From a checkpoint of a small transformer trained on Wikipedia.
Size: 9 layers, 16 heads of 32 (8 for keys and values), MLP 1024 SwiGLU, vocabulary 9151, 30.7M parameters.
Training: a variant of SOAP for these matrices, 1020M tokens, 4294 steps.
Each number is 500 + 40 x the weight over its row's rms, rounded and kept within 0 to 999. Layers, rows and columns count from 0. Numbers have three digits each. The size before them is the row's rms in percent of the matrix's.

# up: layer 5 MLP up, 1024x512, rms 0.0828, rows 776-831, columns 160-191
# down: layer 5 MLP down (transposed), 1024x512, rms 0.0754, rows 776-831, columns 160-191
# gate: layer 5 MLP gate, 1024x512, rms 0.0778, rows 777-832, columns 160-191
up776 098:423475503541529452432442404520510475454541557465445470535493480555440475497485437438525522517493
down776 106:404548426485544485495478537494508498459546502461515508466491497501450485522478473416496480494515
gate777 097:477450393519490475465508509507540478497542455403553430478439494507505560524459520481491485513500
up777 106:459514436505441544489484554487476544605530493511500508547574524449507450436432507533547519483416
down777 101:518542512571461522512478489431435500438475449448513476503513464505453477508549553541434521467517
gate778 097:508498537570450503513513551534473511566556465465533535509528463479462496544448534511401552532473
up778 095:469556434493529446525515518499469524502472495500558501509426421450576487516479490500586476495428
down778 094:501437495517544522515457554502442499514525493476508443479474494456530540549544521535580535483514
gate779 131:481435576565525522524515489489564549478493524518615478535482455525469533632523511514497449547476
up779 129:487438456501511513449471459579421466485495529444421495507451470578450497464486523499493496486495
down779 104:430447469537401464486516537605488478496509528455513539512531496495470481496467485540498481573523
gate780 101:523448490519475466568482469501476492465488428510588453519483504507465450605471482508492501502446
up780 102:521503549508496505503523521512437531479479477436556483490393466476448427400523492507456477453473
down780 100:501434440530478499530505538499493529489503440511439465503495514565491477571517573482524506488554
gate781 101:453518486513468509464505491496538518380460470544484519553564542480465503513498482520476471484490
up781 104:440525505528549526550452506565517623490495471460511499564559539445464570522512542541490496408452
down781 089:490493463568498521502528499500498467426533583496520517436433483461563522450528491485464500539506
gate782 083:494561484501580482463483485468524509552468435531510544507549587618551516542513523521513534444484
up782 087:580510597495527541566498580515528533521524500409520467444558453507502519570476502543535476571457
down782 088:520542520541520522501500581547540512500481461477539470465516451484486505438609434486460482470522
gate783 099:437511531465505506476437525408517485500505522458454478488524506431437450516492439532431495433515
up783 095:480449539495493572543490503549533502512510520469485574513507495516455450527519529466452549511522
down783 098:533515453486506547495479547516478520447518490488421540518500552463490494540572501420477515547482
gate784 101:398478517523480457522524535513496448512468506517460534451486515583595493472477459425537519445522
up784 096:574488451472470412493505508445427484414474482460481474408524482481479448500480466456503428494557
down784 098:520466522445538466537459518494523480565494526513568454465469492500513381531534500485518464476504
gate785 094:479451518455483509438460547563493514511560493502518439539508540478484468469502496505484495489438
up785 094:565475471447521524442466481521492490455471426513508495537523531418522466460546450531488499474468
down785 101:486443465552454538546502523491555450515473503488516496465569486432397501494484478559477545528511
gate786 095:565455501496477529456489535541463472507527537558478441486531548480521443467451509501497512458512
up786 106:578484477538496504502470557584496472502512534547461498467479486544525498498540473483472503483536
down786 105:409529472431499537544479497509553502456417445502516528538455556590577440480528523479499518479456
gate787 101:466534504523466546552545428438516541449570485477534447512497524493491428520536524483501496443435
up787 100:514521476544441538546481499459550554476511537523579473502507486519392517529460527478472479447532
down787 106:553464471512444578478496506538527509525472523557548470496460551510499540511492521510517513506532
gate788 100:534491505426495553513482565464496557470501535467548472456453490474558516466539514573512465529433
up788 100:480513481479538510469508536477573474507478518483521443574525488474452519507530501429566576510447
down788 104:584501438578452474585495604470447509412478497474431512492513475504487470533478511511565562462453
gate789 105:517605463431456485503562436516483556502478485474500531493482482542469521572480494469484470543606
up789 106:515473486522493518494493541511559513530575547531461427422488456516456430499513557537469494557410
down789 101:483487505579514475521451497562525488515474531426474486443551467524496497570443460497539516538516
gate790 100:520510462486548574509474448551487532512528531398449539409510502490505434512499489572460494406587
up790 098:534416583559521447561401529489568473480516471575488448535551536480585499465482523594567524466423
down790 102:488482524503467471477457474495561498483451509445520471515482483424542533471497473500565457547501
gate791 096:494492431514498523540509471478571502516575471508533530485500527547496557480497518474441506540541
up791 099:442450547518467490492484502437447511598500553488532592530470502552445425469513523468498475538460
down791 095:505589482518452497530494459484500498440543510526431495508525498482506591567473541469505510462567
gate792 097:490547496495506484498565541476450486496489486467536483491513485459521498454544417493491500491462
up792 101:530496549480494516459511498493472505524478511501525508553500487540529480514491534513438557501486
down792 092:478442461464505496561526478500559583491493503420507514441482573529424507554514534480520479541522
gate793 104:496485545456466544470423466574538454558429470488458494550498542511510493512526596497559504544606
up793 097:535610479486527480459421448525522463504558522574536540533503456484483507486463558443532469557496
down793 099:460489500480518471433496418530486546451509525497484472539459607462546511470505427523548532544479
gate794 095:552524491545448496495498511436518480590441514528459525489442526468570446510408522486544533472570
up794 110:569559468522489514535535566419505493567469429444439494556447536485508546505476522540442465472446
down794 093:475499474419542516493433539443482550529498483507465521534555469472489500510526498500547407452453
gate795 101:493533465525491508518541449417536546486483535499472403448495536424494494489566541482486535533509
up795 096:492530522490547471505519494509568458532494514590481541527531535534524462499480499540503469545492
down795 109:490508459499470505387494587485504465534534461538534562484488509463477421506512492488531506513425
gate796 096:485505479463446401414431463527494508422391434483561493497507603507521567519465543496529515479527
up796 095:549505483536612539506546529431493458557417567512532555474420496492512506450516508486501532512520
down796 092:470510488471545477510460500531523532489519476487473503471509598598527521412476499488513470471467
gate797 103:521467558517449491499478570562458449402537447487562503546473485540454545499427494467491543472426
up797 099:465496462469466511445499446480507465444525500506490508467459497429458543547546525539485426503579
down797 105:492539492500417540417617526512506466377489490482558510507511470567562513438514457445457490412497
gate798 095:544505460522428462451499490550523549531508546526443530467464474504481420513452563445494551568482
up798 097:522509457521490421521503505496502519455512444527498506523527486559419500495521490534549521444451
down798 098:461448590494463541573486455521478434519573506489517482464510560516509507455541402567425532487464
gate799 099:540504452535508442405508506529563464554551476495458455537481526430465517544532479517490501530539
up799 097:442528493503532565519476489500512478501485465494483530459557499518558478438512535436523600565438
down799 096:565502481514458499425424560449552525552540474567492476552491562487545534537515506538459524485569
gate800 103:431520484534528466510512431594493416491518456475532465506503471501489488485460553492504451471494
up800 096:470490563452577536523501453518492480459412556483484483559482495561482411578513511523486441416517
down800 099:558557473464581561488477376441475458468497434472559510507455497550534468548568500514500445407458
gate801 102:569491492462517470508487494504515527516456487451556617507522500478487529436482534479558537507517
up801 106:478518498510554547501486481540469508495489511458520520527482436525530472503515444545448494521497
down801 104:460510463453492531494494516524431522533435539525576497511521475485485565475496486490570399532498
gate802 094:563484506477492534558524486486525485489538472534469544540473469472514500562430521484440440482568
up802 090:546469531486446523536559532481394494515430504495419569575543517484471497543489477496484550480454
down802 091:492556555512503518522470506519493506584450457542509511499475491514474521534491507478463519499507
gate803 107:442502553531461479564513503454419466500555478523451539482499505446508567495494474466459525489566
up803 099:503469454485553492518475523521509489484485429530432553491483500483502471488506526493467450560511
down803 102:529464517478544461553480544489566511561431502471545466506521551432503575520490492520500473398536
gate804 098:500523509614491512499495539453496450445513531460441476506536470485541480559474483473427561517598
up804 096:463563513544517544499550575580519534573538476471471511532440432581477504533578417544472511458461
down804 094:432448465489515492554514504526495522492432546544472539468491465569489553555562433446473481473546
gate805 102:591518458409492496486493505497563522497507531438455583548517469490524539609493528530528519514453
up805 097:465519555417476445407522505496488499413534471521524483486506517542517552466527517480494487525488
down805 094:511537522533511461478503511463512453499410516537529515477465441533513484552446494463484461513505
gate806 104:481504484539547528507498481517398548512462522513550515421485504507485428467450437511495500485590
up806 105:540462475499496480470462554407484511539539441511489513507498497504438474510416560560443534440433
down806 099:585526428467556445479469517512483483502566457536509485490474481481529469522517525581496487500532
gate807 101:519471518489515548498496530490545560575499470453528496524536538432438509533464478439485485501566
up807 102:459464473516422449512516517482514574479529469508445549465543549477578455465480462557562466447488
down807 100:528494553493468462492542409508511520483464475416516485501506520490517488477427559494539485503563
gate808 108:581511530440445496553467595465477507461517493534569558540563496487445523590490431531468503440555
up808 111:459623515491560488448526438577567503498453488536569485587615522508493452491543503465561489571494
down808 103:512504525498493515456500473513538507468486574487441475574509456485457521491473492552550528590470
gate809 093:545521473448513561448491492438506387504513535502504485468513544452518543476508497488479527503499
up809 094:552548478499523510469505507546551484483589523516491414499445483481527562542545430556503489510430
down809 103:567502475554490500530485555554524542514551500507488493529516466453507538533490556509419553503451
gate810 104:524506493500495549596537491530478485514518517569447403478564549590462554496505458474481458542497
up810 107:542459522541530521461529555453477454411461402567505432499523486507466553412500501543523546525502
down810 103:539498512396485440519545477465480500528477510518567404499501479478470530450560510541456546495520
gate811 107:448527404498361479517474540475506527533493390467502571425462515534506399491539487494564457499488
up811 102:542525488470457502522438562522510508446464526521421471515529582517493547514517503538505549419488
down811 099:520496446431450404464491471510529500507476541502480518545515487525459546545492478500504465492465
gate812 103:445496487439587494452476505559535516477458486480436516458479599482521520492441510539569449528462
up812 095:482488475479454576515481428456523500503567518508554478527496443463545526538518566498488470505507
down812 101:505524503503475484449484448504456456477551435531507506536453451522479537617442507467447584436466
gate813 098:527431527514512539542480456499483461536437471569430522516523538527449562525530534578486550458542
up813 103:542570552494613528448520482435536470517475462515522473426430470529510509492494550588497523466477
down813 101:500514456479518547419579513330493479509549461509481483465449534540553522415493510439534520445466
gate814 093:415496514519584530477467479425438543503438477516555518568576475476506489520562453518491546517508
up814 098:566498519486471529511505504435497440490494508509490505457526544454445525475443572425469505482423
down814 099:550492558560507484446536457513533431471494550512524524488594429482561457465530509540524522500533
gate815 104:442465514440511472464521474470533464491476546520536586567540486501560463479485460559606464453476
up815 114:499433423444524446492513548548534534531454510510483494499511480439511544454469548474507565535482
down815 105:519409440511513428504546544536471482474476524450510537545507478520530529560499533459488421539478
gate816 104:581473485494469576456538440481506452465537463518536520500500539497453582546529474562459495567431
up816 104:564489487496508438495499527576605593517543488489500463474480454468483520530435480474491536538443
down816 110:563477551515595477499473471441468571511486488417484495481455427509508520492491394480500487583461
gate817 098:489504508479471487560534442509471551520491551537519437541487496543477508443531513481535459526554
up817 100:517546548483478578484501561431427587545461474557561455447606497474489478554506503492484572467529
down817 100:449532492500557596466471504485427492526529465607491552487517581493544511459515468521529550488459
gate818 098:572443556493547474476509586531485538478540510442543574409468486565535490507522434507493544527562
up818 092:515492497474522486502444510487562502496490483488509523604525523449525496477508618547498500458506
down818 099:503542535513551525532425572461462556521566537485430390508491529499509543438572525519490495497449
gate819 101:570481508440464445496473512539539496454524425497480464572445518595469490526545496533540551411528
up819 100:446426509512515466461453448554548439477543508544576507499475512533564476470497523523552463498470
down819 105:445493436484505509508414528488523417473551512521519480495467506491498406508419491464507467522507
gate820 102:475488502525458448502481454489542466472426468455421494508491484542473497510469516512534484532518
up820 096:497468519448549509514481455528487481446505499461459488493532535501438471554502467495532470569477
down820 100:496502580422512415519467444507477393554419460537431496514417459575511475498575489476562495551438
gate821 092:531493466444482564583553506514548479476519512464515503462548532522470444463535470461483469532495
up821 099:494560519547455461499496493522503545520533498459474528490461481567489489512472484501500485537459
down821 097:434512483540425526554602469503524512455529484536484526529487504489525577546509508490466492592551
gate822 101:508486509426474488494565537535473508519506563505581573467549508554492474463459485437468507526551
up822 101:487431499458508537527505488469529421606503480502568623534576492545434548504513542536552525471496
down822 099:561530492493529448466440535544507459554470546535444501549462396471526525438524520488547479473518
gate823 106:527544492456512449492484544497555539504533459463503531487519486462500482492415482510509537472494
up823 098:482526510569448529547561445484470530536466521475458492428530533559444491502510483458528497493466
down823 110:436567569482506550514584486497577477581556427537460558472587483503494525535395476513503504510426
gate824 100:570481515519535496538447458508500524542480498539490490552528525515519471459421495520519507471445
up824 104:469489441584468426513533425525523466456437567413428441532525495436572460494504531533504475419556
down824 105:528522509537505502487485548512504428455430433586506453497536531513518515498419508502559443477414
gate825 105:549533456474387431489514525525533457490500475499427518468522465462493528472411460551541492494542
up825 100:453497481432509543551500457461499484472498595467498462483511454493525521467445526483545479504529
down825 108:491520516415480494516528518525522473554536594470483418510438497464483499538452455429516454496553
gate826 094:508395487514510457518476532361462529510496516495550485573501503457504499499421557452446485558564
up826 094:513548446559415519484505557433502465487507542574569487461525599494505539469483492466449530533483
down826 094:405521583544512438488545480483420487530488536537523475524513547497486513467455513467481519515487
gate827 107:502527522614540511500522511515506436502515490533581476497557482520465468470517502470499449541534
up827 097:577570502539485505434513480495531507464505572473484463487469487496494504470494574543579493412539
down827 098:567543424464513497425494534467505479462384512559558486535503481556491532523528487520453476513572
gate828 093:450459587489556585462442550568474472535530509511459549453495480553505568475517461473587581460513
up828 095:457478562471571492458473518544493537545523475506504497511450477476476489520560476512514508393492
down828 094:500451523537503549505498516487504478486535532485469553536476442481554474355542465536536509486467
gate829 103:516503546525527553527508535533484491491495494448546424484379492497541519500489532523510533543438
up829 103:520494491526486502495501438499448430499516514478488456494497561509449562538546511512511491621521
down829 106:561491508544466494499388550488485519493513456509418492527548535534555503552565547490499524506510
gate830 117:493438501552486539545508524499511479511401432483518562524440569516485534456498490559459523428448
up830 107:531498508449505466527509475522599484523468518446493557506493584505506467508499523465498529450473
down830 103:537544475438516484440521449508465555528534540520523526562479541502472484450489510446441505523506
gate831 098:488523543483516521478501464570434476488484581436510508534550448505491528538511483459532501439484
up831 096:536606489481427412510509444517488516470555524542537542483523400452461513493456432549527476483449
down831 100:474473517517460510484539466485499540457447552506500526566524468500543406500489483573466464527551
gate832 099:487525470595532493540500548525524477443606447471484529454499551424439501506569478505405486502520